Part of a small language model's weights: 7.03M parameters.
Each number is 500 + 25 x the weight over its row's rms, rounded and kept within 0 to 999. Layers, rows and columns count from 0. Numbers have three digits each. The size before them is the row's rms in percent of the matrix's.

# layer 6 MLP down (transposed), 512x256, rms 0.201, rows 228-299, columns 64-127
099:498532474497492462457524479517481539457523491475523472468498497530514532504517475481526507521509503488487481460497444509464473470466493477514521531508506490487508535488521496498457492487553480
101:491523502491493442500517513525508462521512490515539483492500519540495510512439514446495524489503507486514461521510517464528456545489494498490495520483539542499448494500514539505467516525507491
100:460462535525497524468535525507501485524452513578503511470526518489479475496532464493479517540504493481464510501531507492480483496515566486532487463516477504511473456496482498499479560493513468
097:503559482496504447492459470507542488470487534487486543500556511479517471508506520473535429506529512519540495479483488518491516480494489518485471527524505534514500494495504493480545497489496531
097:520485465469512501537486563505439514515498524471496477541494459491483503537518502468514510562551505500441490449546541488461501517497483472486523494528507519490495489527485461533461516539499513
097:465515529475538477500480507502458493514506533495517504526468472465505504500555473511555511533544474508524473459491497523479498488476536520501558522475545490478533483476492470529513514502540510
106:488525521514515502533516469527496491544508472515521494516535507497471516528534498550472516515450485471498551481489512474426490491512528526495536481507502488487467526490502507509480518430521492
100:518469491489460517488482498516508481519489523502505529527525460503538457463529524511546509518486500498489498513488473457497502499535497488494479462508488531475524516483469533498502544454498482
105:513553476508458539503536519454474501485503486496477494475510512505470487488527519481489486521458490504491505532453489529490567506525500484527470517474493505558499537522526522503498496519522532
098:520506444502534484521477490513516522496508523485498538500518463540494487464523493499517461519522502503527506503492540523526495545534485487516490500540528487466516510459486501476506483499514515
098:501508494547496522503496484477523481496485539494537477439492519495501470507516503521469562506487507475471490445496533497501488526501519455476535519499450485521500537506473514508471496503496538
097:491477500532567458539481508516503539510484494464526486505492478520511521472467538494533506508500546457544469546510512508485522487541462507506483467475522485496475489509509459474490472492483527
101:512496515500499514513451538499472468489470465427541488517455540512479510507486507465520492522483457456516551528481485491542495469515480515452518454507497496513503493517503514522549486501473473
101:489498471444512506506482487532449492484483490449461479502493517464477461477484512507507495502504542488478497549504523500473545521497538479516481559487490488447489494505500608487478527510487469
107:505530501549504467506511479478491502460504474496518497500478477512520472472546477509491485515489535518549476521449464531513515525541543477519478464481500534518490561522484463444479484540516478
104:486468524494487529547495545515543539493466497464531544531487486489473514507492544526494495487493486500489470489511503528512485494530490464545477521448481512498496500495503461501495516497496531
094:523523501503518492497514487550487476525477525466521465532476490507504519491545518505524470488517477510547531519506499490511506483547461499503519513471513482493498498528549481496480512447508509
101:488478532509493507486469546498453510552508505504466494482474490502500523462493471494482495509480520514495510508519460498508484518534495487525512505511523483488540535483467497496490498486470498
097:491511483515528485518495501496539533553546525507541466464520486518524466466491466481498534511477495491464482518509513490497485511461471528502455489544537507477486476529498526471506496518492466
102:522522537502500534530527454459516489568452451464501512466524471494467478474536439469491501493485483524476507467501459488480524514479505512470485488505479481549495518503455517502471506507516496
103:520483479470479515548545497486548477496518479504495483472556476514483462501471485482470485509468498509462491501503469513527526535497507523475496497536525497494484490500487502495497469512513541
094:523520500474470547520544510525532475433496468442489488528494505501484531546528511498466471529504471467520498542548501497441467491525514478479467506569488497464515465514520526510521506488524471
098:495472514478480553499451502530515472533496471475503504502481497477494485545487484481547504497500508482465467492509528467504496526489510533538482489470487485486472525490474444529494533527462525
099:484474491468502502518495472506529504476524501523527500522488490525470498505506479543550533504462506518508490519495473557514482507469568558509490509489499483490484511534508512520523477498520518
099:516541493481490426478526537539519472534476569505524479468506524474514553487488504517534496463514467481495540520523495539528505451504513534461511501535493479511486502536439476487489528472522498
105:514473511458556508475515487502524522505495492523511488489486492465532512496491505506485513520500491525471472515526517523503507474456511502514464540500517486508494490508514495431522506467496567
103:455483506483530514500514461509500472451496510434474507472552534495485529513537484481483518506490496518506474496524511490526509467532529497486541514525491517529546488481515501533554508455507523
102:482498477492524506487498493494511482494491490473466486486500515554483472441519497474472467492478528479473460490491439515486515474503533501490492476497495459490500496519442494476499487542529492
096:471436503470507502510464465532512478533501484499511481489517501509496529524474482452510492524500527504476437553475512491504480509463528501488491463531475508524529462513551503534512453501457497
098:522503461500498555480488499527454434517481524509468572482531519479498511503499505494442494514476512525513476503514515536473507555539503473499470506467494528522485477487485491478488529523550512
103:459507525511488512539498467499515510504521444537514566504516500524469491485543515509510498495495504505469490506487502481497490507531530472486517545500516482462460465502507491499483487509513482
099:503504516526506497482552507548505561493495484469518498472523489481498450495442462498516511483493530537484523484502508514490497517524496495529512500453496489454465512510509516477502509494471491
094:486519500478491473506473523511482507506510550487475447494484490506513486493463502517497491521459495514515460542532490489486507467506482504432471483502475517503463472506519507512482527506536546
099:506532487469544538496473482487491496498478472512527507465485536519463502532517493498503491521478503551485478510469533509477479519494450519511529465532481521494523464503506543469484522508481438
101:497482497482494492514465472529515461497498489511498498527514487527511537472509521537469504511480471517519519473471550513508512515469456456517478502520517512522499487519491484463474439518484502
096:493538514473488500520504504497526511466518508469481474524511521512509491516452482500480529500527478505488494471499501490519470509513532514523512499508469509485463482481478470493460522490485488
099:508517496492495486505455505493487466483562535508480468457500437507524481542526470511486507477535531517485524553498516464464521534490508504469466481504480474510483517523491534499506522496516495
102:529490480440477517501516469436523499527518526492495468489494460484523505463485524507468497512504483428495475450503557559463459524543547508481502522487520481475494455540493493498504484504536453
102:494491505536520518503500472523525482490535474482513498506485503491494483476471493450530497537519530494527462464498545503521523540502475493484456585480472503502496515509510476487504491521528522
103:471505533532475530530459476470483505442514481531494490490439490503496520507472503494539486508441497490530460537508467522490529501521491473485480475502474535421494481494509541503503511495484468
097:523514443470513485518512470512495490499516534497472503483550462534495525505502508496489510476535470504510552474511507519520513458500475530522527471482495555481499498481499535498479474516530544
099:512490476529512528469531463476545489485493503474507521523485527492519509480501483499483531542499421503493514478464472528467508513527459476479470482499482532513439484456498484474467483498465556
099:505494505453499525516480525492533518500503470465509523460508502468454485499487526479521458528522528490471470518528513445495466507476486550500504491512559484473499503503526497493468526525518512
105:514508467515540488524490516461480510508508555529480533532509508520501449506512511504495485499510502466514504507476513510473474488531448485461478495480503480494478496498468495493466477465482479
095:492470469517514543535469533517531470506492471492525477454466456496500491498493519481501532523474509470467477505518481484521523488503458511524489491540507500491493494483544518530498488499477519
101:539532494512529482480505498478511490540509466530464496517502546497525499548453467476467485470497498473497494516492482466479481459473476473459471496505521492485506494509481516512538514492489558
102:504514493519495499501504515471499497509498490492495464526509502497495452485501461524473510500528540552482518479489487532457539523477504535470509520495519472507493495459528523541486473470516547
101:503566512510515535515510472495539519474459489502511494477513513490465482515500470473500473486497502513476451516533478538532520484486487525501539465527499507572459507519465458535455455501448449
096:476500527516493465527488501502502537448504492469490459458448492508488443498496487498513481491516552527485519490556497492529462454502494509492470509476494503506514560504452492489512524499544482
105:522461517546538495466475515516512465459495524498496487479509488460535491452492497527487520514485526534485536479499517502499504530508440487497493488498543514515459507481498499462511494494502482
097:461478471520490504505498503487516519447530551491493497498473480480513552501525509485496522528530466494522501482505506526443530487484481516531507498506517538526508476481512481504496474497499455
101:544480525553509502518487474501539513484483486488522548516505513534514526496503500473482545490502493496482486511476474506523480507501531519494458511539540488507500527524471491537529453444522472
102:488508490490488506515490478484506514473504473495510489447466532528507538490471500481550517495542500500504464506522491502500492487479484479451542533477490478489475499531563562459510480503469504
098:548519493486482478537519492538484481514466473492534480472510481475508453492518454497557506507490528512501500504478521514454484508499496536470509512557504453490503523519478514479535498542493466
104:490496527484517504488510519552494498476478514508521489505517500478480516514544491522478526482437484532480462507533490483510510446492473507504483541460481494478468493486513511522498507526512481
085:512489536512526479517483506499509477507519499510481491509508469507508482487496495500513508506500471501500518493475491504477491507480520494491534497486504476487495483523494495526501496520489494
100:507517499468519507526485492490504478471495556487495507488503501483500473482504506494483476542507532475493507488508485521528487483504483537499501464499492465462523465486485499545514505506495519
104:502538511479449515539513458455502523521506505464483529506503474513466516502515510529515485474531535487476492503518473472487495515515510511500488507495495505506494494510486438490522480523540505
101:492468490479501480496471472522485500495468491512558515486501513498515513504518545459508504491494526524511515506504437530506497527463469518500521494481464477545500525489493482506512494517507485
099:532482528487493522501494502525487475438477489518522494500525486461483490526495496511515556511498503510465481500554456474474520500505486529494524538502511531488491519499521492486465529472519457
100:534521531500479502511512556525519452521501507526501503479567518501459505431513490534462473492501491510506470506478538497497517470465519498509513503480449510508527550486497506503479497442464499
098:481507493503515514529502470513530482499488515507487552506442496539514503475529505533542524524534528499490525482509511488469483479481521490499479463490479500498464501456490502476505525466506507
090:466468515484490540449508478470517520513482513494512474515463508462538519514520477510504467477481544491540525489541473511503489482520477531473540530497485503499477485519482491522518495496506518
101:496512476495540484544513510516473504464512505524490499529525514487540520477469475500492492501502507464537517457469475473487514486524487516465486483480532497486491475457516473461517472494521459
099:559493539517479502503489485474539489478567488488533502483491505484523498512533476505496531501505509470550486527493489522510515540475456500485515460493461524507514485503461520508455513483469482
093:503501518530461498482505532521539504476488498527468475513523510525492490512534486488480484518516495516468479522474492528501475522502500491467522526487488493576530488514499516492524509536453525
107:482550507483484547503507490511492510491500489525497495505523490504463516480499495495456516493490467494514509462521471538502515503483500542523477530483502509517474510472452483414520479525468470
099:452487532490510465524494512500457502497490457450476490480508481490470482549508470506541498514512506490531496481523533479517465467497512505537471473508466474499507473506527491504486501466516492
106:512530493502495488489495506459493484535493480552518520464477477520534517497529509524521520506514477531501456471513503465510510463486507497455518527536514479498529496472451505483524458456477471
099:513487499448527496461494509485501487490485526514540493516477494512503506518528520534471487546459525521536571529504513523489487521474513458528518494473507479500535511498528522485468484515477474
098:514469507499518528479516489504483548512492496478502494510490539523517536522483472458530528526534519502476461498535476486514454498483498522504482499463498530479486510499509482489481504478469521
099:528538437461531535485494522530520515499479518512487497453509466506561495527485520482509489492517486517502481475513511471468486468547499495498479491448487497497506515481490493473498485528486489
# layer 6 MLP gate, 512x256, rms 0.196, rows 229-299, columns 64-127
104:503516468455516507468517452475502463486500495561441482534499504513507527524488461545535510527546531475532534506484519518476521468475540513466525497530535485510489510507482519507533469502485535
105:500510474493506498490512550536492506481521472490457495473509520564501514518500506461516474503518509487539504492495509547509493481490558491490511549466497482502496526487491472494522504500524496
101:495524539481464496476492481493504472484482507525525497531520507522459497487484524452423492495492486476467497532492456487501459544469530529542466516540465486474550471527485507476481463476473511
096:566526516512460464465478520510523510498505477510499508545521540540527504484499521483520505514503494494474537496509521516443550479516527474499479497537490469508510529481483459447509450440497480
097:503545469489532548492516553473530564546508497476497501464512478507478519444500517463520476489438483518548467512434495499449520515481496517491501518491509497467495491490492505497466471570503526
106:497487509506468502516513479471434531506560539504459542504467517526554506489524541473473506502541503494477476485506493551488510494503518499531533492506477525499505506512501469501547475482544479
101:488516458474495511551523471503515470508467502485494520487461503500529491481492537476496500512485489501474512489539461518495524530511528514488555591473472477488451499522537471506537499505511515
103:490493512454511464488507502491566483488495473474476477481486499503526492500532498529520477507476463461492488493495473540496494476485521543454465487454535545513523495499501531481542500494528554
104:490496479492468452504448481509523523511524463527501484531525426534490514486506480478484520460512480468520480521512531512533500527499531466488480524492506509521544486497547493466503485477514493
097:494495466555508475455488509485490484496462497525547524503484469526517488498493522513484487497492516527509507466513523491468511565540486509481496483517493488502510475466501485523535493475490515
102:485504505535522512500489507487463483489475495583532520530518503527450511507505510521525512453499517472515526501461533535463537451520456475478518497496484515478452462511539480516478509482540473
097:470478482492499530515514506451500494473529527512473506506522480465503486462527498482509521544516548496478516500486490475519481500490524480501525506515552478559484528496505455508473526486483504
100:496486451545436474484548491493490469512488530504490479467529481476530541490502526517543492490546466489503502492501484519473557511462532543464505478508516467480468518490492515475475521505501464
102:539472485481506511457484490469501505525508512487496483476494513525526494504472506494488521453465503494515500515490496463507464497536490491515463515518515541504509470493483509490485479529491494
105:469475442504522485475525519562431501513497480477468491477491490485524510510526481465491495500495484493522495492484528522501512459516461538472520476515515463493489525515499504535478487461534524
100:470481526525493498473492483502483509502515491551528492486509506497535548539484468458495509476541490495500556488477575489471490509473524523528529510500501469513475473495501494452509479532476509
103:523531487490501469461465495474506492525484469454529531501490497499509529504519561476546531512495534500507481530478473498499469490482552497473486489508535480497447452526535490498484462477464527
095:507466497501503479498508536486487503488493472446446476512444508517509503544514504473454539512495487493496451539509530519508496505434499488460537511511544517500516502486516520474489473527519487
099:531507532513459529477524473493494512477505562556524491516453472514508537488505533476489497448474445449556530509522501505546504495513440501531469496483462506536521491491450489489509515527502490
102:500521482518530524489481532463499488485467505505495483539486477478516511524470541513491499516520514480463510528504539446507536556487476536522483496452451494496476460469520492496516513503461472
101:507466558482470512500511495481520490482497457513490460515476492469499479535521506524504539493524489503494463523472537551513514481479496484499500508496511458481499509475536544499511479497439520
101:446536519487516523485532506486509439448538531501496474480517469482548512507531538555495491506495474463504527507510521471489507482540503552473493456546516485480519513483465502467516476464476492
099:498505516489463497498485525454508476479503453536498493531494459520498483462496512474507465505474469529495472521493516533539507514497449490490573511522502536494490471507531522498504518505488538
102:454516499503484493481498485533519489502528462492533507525474463512493485552472461474485477464506519476476516516489487531511513544506461478462479480487525499517500513563497492533528487468561535
100:498505477505474512509516452545536528510515489480509528514479492467514515484492485469554501494516516522499457470499481517509470456514471490489524507491501490504514516475459483544466526498506520
099:503486510508463462500537526494510529447500459512502471467456492505515490536495511464486490507552498484463518521483495495505486491494499483465495464526496515450509554542475496446445527488452443
103:528492507485473500506516509488527441490513506464493466499545471495508499497473482440506511523517489493504499489504482524513509513508531482501520497481461468515503488513525495536502513533480489
098:486480532519492496503462453519500502489517534508468526493505492515483559507462493472504468486469515480505463473484516489492526509514523495481501526472479506517493473460515454499487472486503484
101:490515485485480508483502545530513503502464588502520481522474506469498492487517493494483518525484525526526504504536515504501482506462472505472472511474460504475492470522516484525473464501454499
100:478488503533503471508498497528487479481494486516540476511469508507502444452530449493536476480524486471481518512523527515474452527513521478524492478473457489500474499504482483481529476471477522
099:516452491552535529473560539493524494498497489467507527550503510486501498478528536548474499522486486523476500478497488490490529491532510472507503492501482527451440516508512477513514493525476483
097:496504509467498496460515513459448516483503507559503491486478510474503513496485478501424494542511516533479518491513528530510495504500524531481512454489541493509457504537512492474484501520511508
095:506490498494472506484507492512458485481495479531493470508465535495503517516527491498535501508490479518516487532528443451494494520540518489468515562516499497523514528452528500495505498469463503
102:506513452577558519490516536472464545544486523495511515465506502487492476482513491483523526514495514478525471506555508458508493497508468454499538473472497494504534499444497454529524438479507525
101:493495538522492468498507531517523487538521498511504482501503481491516541511474480510488526460504490435494489517477489459499501533514526502497450540483479475460508481531491507488484470482484535
095:509491515493530500544517549503480518539526496517521495498490493461473481537498492485508536520507461463489503487502527506463526498517487507494525498422489484457512505498493516491476511481478531
100:522523496531517492484504543483523466531500510499471514490493520477510543456507494498499512497505481503475477507479488481508467501512517514488488506515476500491477499498494478467511487514524507
102:519475541493543485517487512524481478480516469477490533542483495470475515459477499516555495491511524542516493493467469550483508508509478468498535493505484509460510494515519548503492456507475511
103:560487514549516501485477501509499481529547496487457563505504482494512487523470538515539469481550485515523499490495513529512522489491483491490487516475492485504518440471519510476504495516460485
094:510490477503508470510508537487533531507508469534472528498530525488511512478482484496539521474491512496520532490510498548515487499523490547495494501462486479445481538491531506512510462512440506
100:521505494519478541470530484494492488512496505464510492474473481499487508505549520440449503481440476505534485479544472529519527523517490504496492494505504493517496517519439521441454497499469510
104:510511488555500513455477517543486459519528513504503484503487525476499543516495469514485509468477512480525500554521509486500487497527475490489494506460510504511510545485491537501483484469491481
102:536545506500488512510464469441505510476550491557517505502479485536485490519463490555490471482546491492491492447457480495474518498513446477485501487475512504465513474480478494548520497461470520
097:540532457455494528496506504539520469485489525508518467517511522538468474493520551471448534555545457502526507464518469475525483489466507508492502511521491513486466516500486464506505535482500511
105:500478499511498531466536524532520538502514552467498470462482517556502577549506496542487499465522521499477516449503488533490521507503476468483491508477523478476510526505493479500529477514500475
102:501505496534468534494496467503508501501490498492506474519563545520491491479527456502459541465536523524497486498506475496502537503502477490538530504543515488508513505543555491481484493483445489
104:452514543471556514523533523486508533500494494488498484491514537491486488480487479543533539508531495511509511469515469527483526555520479485507505521482500476514490495484513485503524452454464486
100:458547506568530528526466498481513486529507518510549497522504463470515530523473486518498543495505497479514470449468486523521498462497481517496515487505523449472515477508528487478504457491484505
104:510530531508491486467526518501465524480494530474537473516545535504471520544511504483513487503507507481523497495513481499539504483486516518529511470452499504469475481491566521550480481501488516
101:512504471532526484505459510472484470489515498506513474513486508527505490484484488508519541510553491535479460496517494479494579527470488512530520511503533480479505477483470462490483535467527525
097:501489523502485506481494497501501531535501513493536522514516504532459499529535478496483494462507481523466486531453519475524491508504462439494481479549518462515443486509488563522482463488478499
105:487514510526528501512467500518497468464465462473493511507476492534487544477515515496462519521505476523525492516531552493546445528459488513530523486524507533524499512483512517521482480461519524
095:534526485508534507506501497475494534486493496507500531513459493506500522523483536489520521491493507517493474529525510524493502506499497508515571472473496488499504484487496478512485450508493485
103:536485494464494456515520512504538496515469530473495474491539490484543498519495479548488467518482471503500534483491473501480502453486497464500488489504469522552515499479463509497535471490465515
086:495503541501499518487536494521474491490492496490533514474490480484474525523534507484538532505476497470468516471483486485467471528525504483460488472522505502495476456492508491534500514494511487
101:523484504544511459497490499540489471464497533504514456517536506483515517511481503466517508516511535512489478515538507488522506474531530507508511516501473481521506518505485482509525473466467499
105:529477535456516515469468487513508482512507507490493512468503490499505519530537502502509514528534522494450526507500500526521512529507498504466472512508521473474471560505508525530548529493528467
104:474532499481483523498516496513491517511500519503507486487505516441506476466523527558505464520468524489509492518494494470490542501477476507532495516520500475461507463500505463467527484506514499
098:507497523481511514515517503488494453483523484470545477478528461509509464538545506507520492512525493512455520506467451512508486496496526450487509498535504458520500517491461469465533486484508486
104:521499516507463507474466458504509453488513504563530471489469491532505518494492523451516475539472484505491487481481498533498520497508518528497495458506516519449465486528528491481520489496525505
099:479507451502518463502466442532548518529480486446467480504507477572532545486509493484488480495492495517477519515527493506512511504479515469547450487490488513486497470530478503506504488486469496
089:509504521481492490453533510532487531533520464461484466514520503479482481501498471501513544498487462499468493487454521470509525496507524554515519497478512526504504516521467526548470471513498499
099:487478481498477499477490508491454499494552518530498471485536483483523532483474510503491501477487527502511521496497486519501527454506551492489503484473509480499529499471463485489501496502522530
095:455470490527478504503435488549501473462512525536517519479456549512484484514503493486531498513514494509501501485489517531507555523490536450522452498480500496508497537512472523533497455521467522
097:534500475489523536473497516487532509496499482507468509483471518551503435485505543458485547500494488517520503526489452469477501483487542506482513490465505499525521494511537521498510455482500561
102:466452490470480508479494499472500530494473514502525503495568473475508517507552500471543447555510463497508524519494474496478533520523509500459526508477519487505505534504484475497466462511437520
108:519550531522515550448464498518464510494496533519539539476510456466516473478492469460495515488517506492517470448509472525480541513514464478475494509492520514476460518486519548520455516496474487
101:491504559510500508514511494494515460535485510511478517530481491533517474494524544458486525519517497483510483479480495481549499488489477489473453517535491486523518490476473491467476455503462495
100:487499496462520546462499506516539480469487520517531524507498449491521478491465518461514492479503507503529544485482509478509541493490440487476498469478530526504535501534490527551516491507514472
098:519529524544531498478494479473519501526517508551530508503513497473523453508518505457527518506486525430520549524494481480452469478485524449521519518505479464541511497484525444496544480449494491
099:486475493456510497506518458499527509491536531452522517495523484488479508541463504490497472512524466499468502475529481483514497489505499500495506520508560502521492521516480483534542549507506484
# layer 6 MLP up, 512x256, rms 0.209, rows 229-299, columns 64-127
100:509486514524486534526504510511494534492509467504509515484501482489493526506465486491537490534512519461485498433525538541494510464533486472536492469471534483473520467486536499497502538517523514
101:478500517511519439494478494482523538552526499521501466475471460525540473507519517514502496516560529540514479548524507503514461511507478518480493474497499495464513482496538517477491505465492494
095:532489472455519477479490541505465462457513517509545509466509466519485501486523510452484482491473489538481476494494492517495470505490486497496527458503515488505538468510526506496490522457528523
098:476483473528488520479520543477481523505560523491514547538497498473502477526488492468462474493469490494493464456512537485520486437462502485523465499530532493508480470486510517502510498529478527
093:482465481476476507521490501494444523538473518458530478478568528505527511505454516507462543505500484506501525491431482521494490489481487506467511528487552477548521493494466502497518515493492506
106:518466501495485509454552505521486489495511477451494507519524482501490419506489479529533508512528488560497487507543496495500457462505520480492483531564487503537529523502486454551513502523509468
102:502520528512518482475465524501498537485516472527516499509466460511564479466541500520531510541470476500508468497506548520493466530482490497497532505523508543464506488477513479485467458512481522
102:489489470495526509498468456477521498548540515494507538467479492478526477507524505549512509541454562520501544485483487515501446518528529484476532537543488477473524508514505494500528516544470522
099:502466509517523505485476491487513517534488510548493517518511457454527525501500522504460503493493522497508517502509483468529497456535522491503498477497538510488500467513532481528494488479499466
095:443541410480522524519454475498510516484522502528515482479495521539529526473482453515468503472506498530482530504552510508489509465483483465488494518495523465525476480522506482512465520503523501
099:509517499534463541490484508473513487533507469518486510481502485518496564497462522464499558506506550495509495456489526490500488488491488509528476462471537520493508458490497494487494479483505477
097:513467467465477467535486515522554503512479522451488479477474496488524506540508516540490468514470471479469470509487509524484479521504496463486513515454483465489499528476549462450486474492483481
100:504509506533538505464493498475540514529464465512525467459502517465512492506503497534460478475469462510511433517477507452504491503529501472502529497537496487533529523553522473490442489506500496
108:498513525485470539519522493466466527460492519490484498437510492456482520508512501510486491492522523498512510517497469512460499489498518537515533506459526490534450478542486522529532498480559554
104:495481524525498481499475509549504458480491488512496542498527523488498514514473468491462516484556569499494538493534493518492510501459465458510483454495496497513475484479477487480512476499520466
099:494489475550514495488502466507508522516518469502506518490456508520491471479471509463485496511448496475466542549534521506491507489536428524509455493541500499527512498501498549530537526515567512
102:520495549499519492493491548504489480470439512530485461527508467507490514509467472516491461509533563468528507483518496490501501525521489492524540502503484532504467484494494496524531510512498488
096:547505495502528509498483510451502498505480517469512506509501486504505463466476488445493505458503482485490561516491497476481568468505477497519545502559512519526489494530484506480466521514560505
102:516589495476494498489503494483496544444494483530449496517544486484503481478522500511501487567487539480500490526522534512510503552489516508529475488513507509506496507497461489472503490511509473
105:471486505532498471531487473483521483496467466488515526489464537478522535506473530484516555461528498516468466498458532519523483487519550487469480505535499531488457514471504464481479468453502507
095:523454513441479500498486510470519485481464468507518523514535528454536487493514501507493527495480482536526481480509540476512446508488540506513558459476508489509474510488488517489540538534477501
094:469488517491531499518509487496437535473533481494452500508522484535447531509506451473499510503501487461509506471490486520522510472493469523474464503518502510495506478527487515508511437528483463
101:481477507524484507515504489510511476539480558484498464532539503520532515509511512502494504507478471485514454497521494445498491493540472509513476481466476502500503495489479510532498474555496526
096:452488514526509541455455526512473505493506523484510493526435534496461472499487486494476485548486494491504515426485501488510528539516501496468531479504534538514505481500482530510544534482479491
107:545454532501506517479515494487463502476526521495530519481506480483530487506482437531484531511514444504527505466534512460518489506490498526497468494491482525498502498541489486528468478461471532
103:460444510521524509447500488504528516488474504497467475480484509527504523479527462518532514484516497506512488479515570506484481476500500484520477540515508482488483506463505495457485466492472483
096:542494492499479464527488555518507476520503505487497494487531478527496519516444537505478481513539485503517495568487515472520524535488521507535490550499443567536520524491457495524466500484488463
101:521498469520434493498488485481539495475528516503477491483546487500505471483482514474539469474490505539543490477473493545502544455489505460510482503497494509515524483501538559550490516491467540
099:509497554477471523470493480497473462454531492468507465506509497502524515494452480500549480467513482521470483523489514498477546508565466509491498503533499492518492465525507453462500513495479465
108:528490514528521510501528455505528465495498478507486502514481544470454478511497482502561493458490480487539486488508515511504475495515513503496462464496507526488511493427510469468520452494496486
097:524521511505517444527497529563493537503464488476525468464521501508529481483485458500525527536488484503525450472530515529490477516466503530486528508469515499464477497504477526494529500507518507
094:534532517471503492488516514474508518479487494502504487516576470484508490491524575479520523520500563491478511479495489522466515497501534510516478462465509503533485542497557468523553455469514508
102:553507553506511503512483499466503517492539509528495502482488480523528478500530509521470502498526496528562442471497495479498514587487434496521499519478476501483491548520473484503471490469512532
103:509490506503455513508472464525484507505484519528512486468512504495518516494500512530486480522494495505492483512450472494520464533503554490488510506513520518541529523531507463446493500533438464
103:499513539515529500493527492469490498535507475540516453516513499517500545487469509553474564506460478499491524473470521492509502520495518529483503493463478504525496458499465491520493490480491487
096:490481525517456477526499491511526485500471515525494549482495501474500525498482494464494480461495493459497529514504469526534491474489477475536485496534467478494519534510474541487494533470518506
100:515494508498536552459490444517481490480504500485516464485471510473469523514540521502474503505470476443479529561544488486510525504479547534503507534456463491483484506521478521478519517515514481
104:495475512524485491479502491510516482475508514540483506510468479551493485458484537520508476542529479534497490533465507522489490499510500496465452542491490561525505501508504506531495476471522473
098:527500500556506554479513518446476492451504527487509479541476502526500535545436481528485455486494538496522527481493494489551516500480548465508515472454530476526480504508485503526529508497482465
097:506499503496542488501461512534472511538519475538499516481479476491513534540501494533484450472487496470471491492526451499481543465507541484466463510513466476476498540463477490501476522485534483
096:509526508498490501431492529466455464525471512532527546510480520484492494473520518455457488550508515486539500513518482485500491472521538506457524478523493504537547501458462477484506509481516505
102:511521476541523479498518465514501519479461477467480493497505450486502492554520506508517429519476508524524516477522511506485536488431462511477512523514514513440481504500471516519499486525479454
104:472532530487505458483489520522501461538541503502535510504520464478519473479485501528518502501523510498466496500518501529471488492476470492531552506493525516446496482483496514474517487518489506
101:513460500477485513501493499539478528574499529481488490499496462484508477535478496509480457455467521482503556528518496477484500496446444481517508521490456515476494483541478486507505542453525518
099:506497493488484455504508506540501497487471518502501512519488503488485475466488475540486500505483503489493452570499498530496468493449463475479439504487516502506541543509475482535534506516498534
100:507502506516499494594505508476484478487488535479487513508522509472509506507435526515503504477465491501499534478454490461556506501569467557503499485489482539509501470487450529530479497519526507
094:496509474504519489524520535464529518517477481526528483494489523505483524453475496516539487520523482515472541489539445518511450520518511528537551474482504480503480488528519471517496493514468424
094:506463495488517512535500514528524481500499467463506433508494540480494436503497477499548514541483536550510521445507530455515519485512577534476501479516483510523516482495486536520488503550506497
107:505484526507516519496482481504490504549509530533525532490464477553495516501541530503509491516458447510467491515509456482458521524533504530478503505526490504550496498459480512512497488481536479
098:480519505511475460530500492542504542485493527479491516492550479483520466485520468501498491483507481504498530499457482461454447541502494484500527459503522495541554493470471472481499436499456503
094:501536472507514489488508488526504481494528493491539483534498509513518498485507485486445525492460497511475474526490487501531469496503544540528456502495499470503472521547539512552516541490503530
097:538502481512479479508516456548552501446495475459460496531512490490505549492491506496516464527488498497495464491488487508432473507528471504557485463516537491528506543498467471469489543486509493
097:520524476513447507492509475491456509475514545500460508472508532454508475508516453482496542492544435488485525498521451472531489488473504467518513475518459556495515498497491518519464450501493527
104:486537530505541529458491502488476485485493517509501490509488518492466507498451519521483494485500512470506501507537493506497487527499496479518512500526476496497527462504502488502510507520477464
093:521485488489504490526480520465562487509550487522515501483517500511517498469471532503439449491539477490509476484495510515537491459465491512524499503481453488534507504513503543482502504493495513
099:494487489536535495513532503513511468483506513538521502458482501524513577539511492496509498508507495499482469488497484504478529517489546479527484464480506472511528548503508483511484540505447510
109:529473553483505521511515484457496488552518522497464475504476510546493474473569505481493496463531520520473544489504488484468475579540486535510494529487527509490521538533503504526532503548488489
100:471537537575531525513484493488521512551498512500501526450521480495474512526466516529528514455513483503489480485511501466502487482504473478477481492502505558534507509519509537491487514497502453
099:486495521492557490480527480455514552485485545489522473497524532525468488477486527532452464500534560492518512572471476447538482511470486502534510491522512516514502570534488491474491504445484501
105:496508542483501550481513559526547514520496467493534524475506536495516436506503505512509519452499555514519518472497497462516451517485491532517504506488502512528470502547474488475489511493480546
098:500495528479498497504444490524523515486493504482489521473500498516517496478492478506503539525491514518482514493507531517483502493504516466481459512521494448448452488538507506489508537501546529
100:491523525521485513457531519556469537511516492452515518495512510483514499515525522498521476503486504521484507436456518523510500485507497526541512478465540503482524543475478532533461518498500463
101:491523518497446531474492514521493515503495483534514505502508559491487452502496502511501488493489505468510523495506498550489483510497479484483528513517524499501462493486530511486485519483516535
099:486494472528504512502458435456500562491482486523503516484483491471510541491475504506523513502434488501483468463484484515532533554467502492523486458477515456469553549480479543526490497525460466
097:475521493496505494516497467453528539530550497506530480531500502463499543531466442515505450511531529523498497501493495552461530486551492470493532501500496521501482498478495502535531507518497484
105:507551491496525559543448499504509494500498499474511457513505466511484505481471474510529541497457507527519439516490509511509456493503502479517529506504456492507521487495485470492532449489487479
108:493508488540495501492530463520513496509492486516508458478466577532476526506506497513483484535462526481535469501505528492524515487486492515510482500492488498537537496516494547493528506493558443
112:513544477496504479504482512469526477517517479523513524473489484506492505502509470531465462478461456526494491487522540531517515494491512487480514456508500509494506512456524500506526469462524482
098:470480533501505501449517517493493524464474524485501460494578462508531496481520501491502482498478578505527498490456479513530507465433543499498473521504459467528491516496441490485527489519500513
099:494496483504537536464507480514505495465527472479498552486552474495477509525481496473517506495473543487501468488478550500515489475503525463488486470547500489435499497495474528495512539520469491
098:507504506478507472504506461541503543481480528513508483506492510482463477507489509470483499464550471508510490514497534499500458492458482496500540468462526435487490494502474533501505470477515488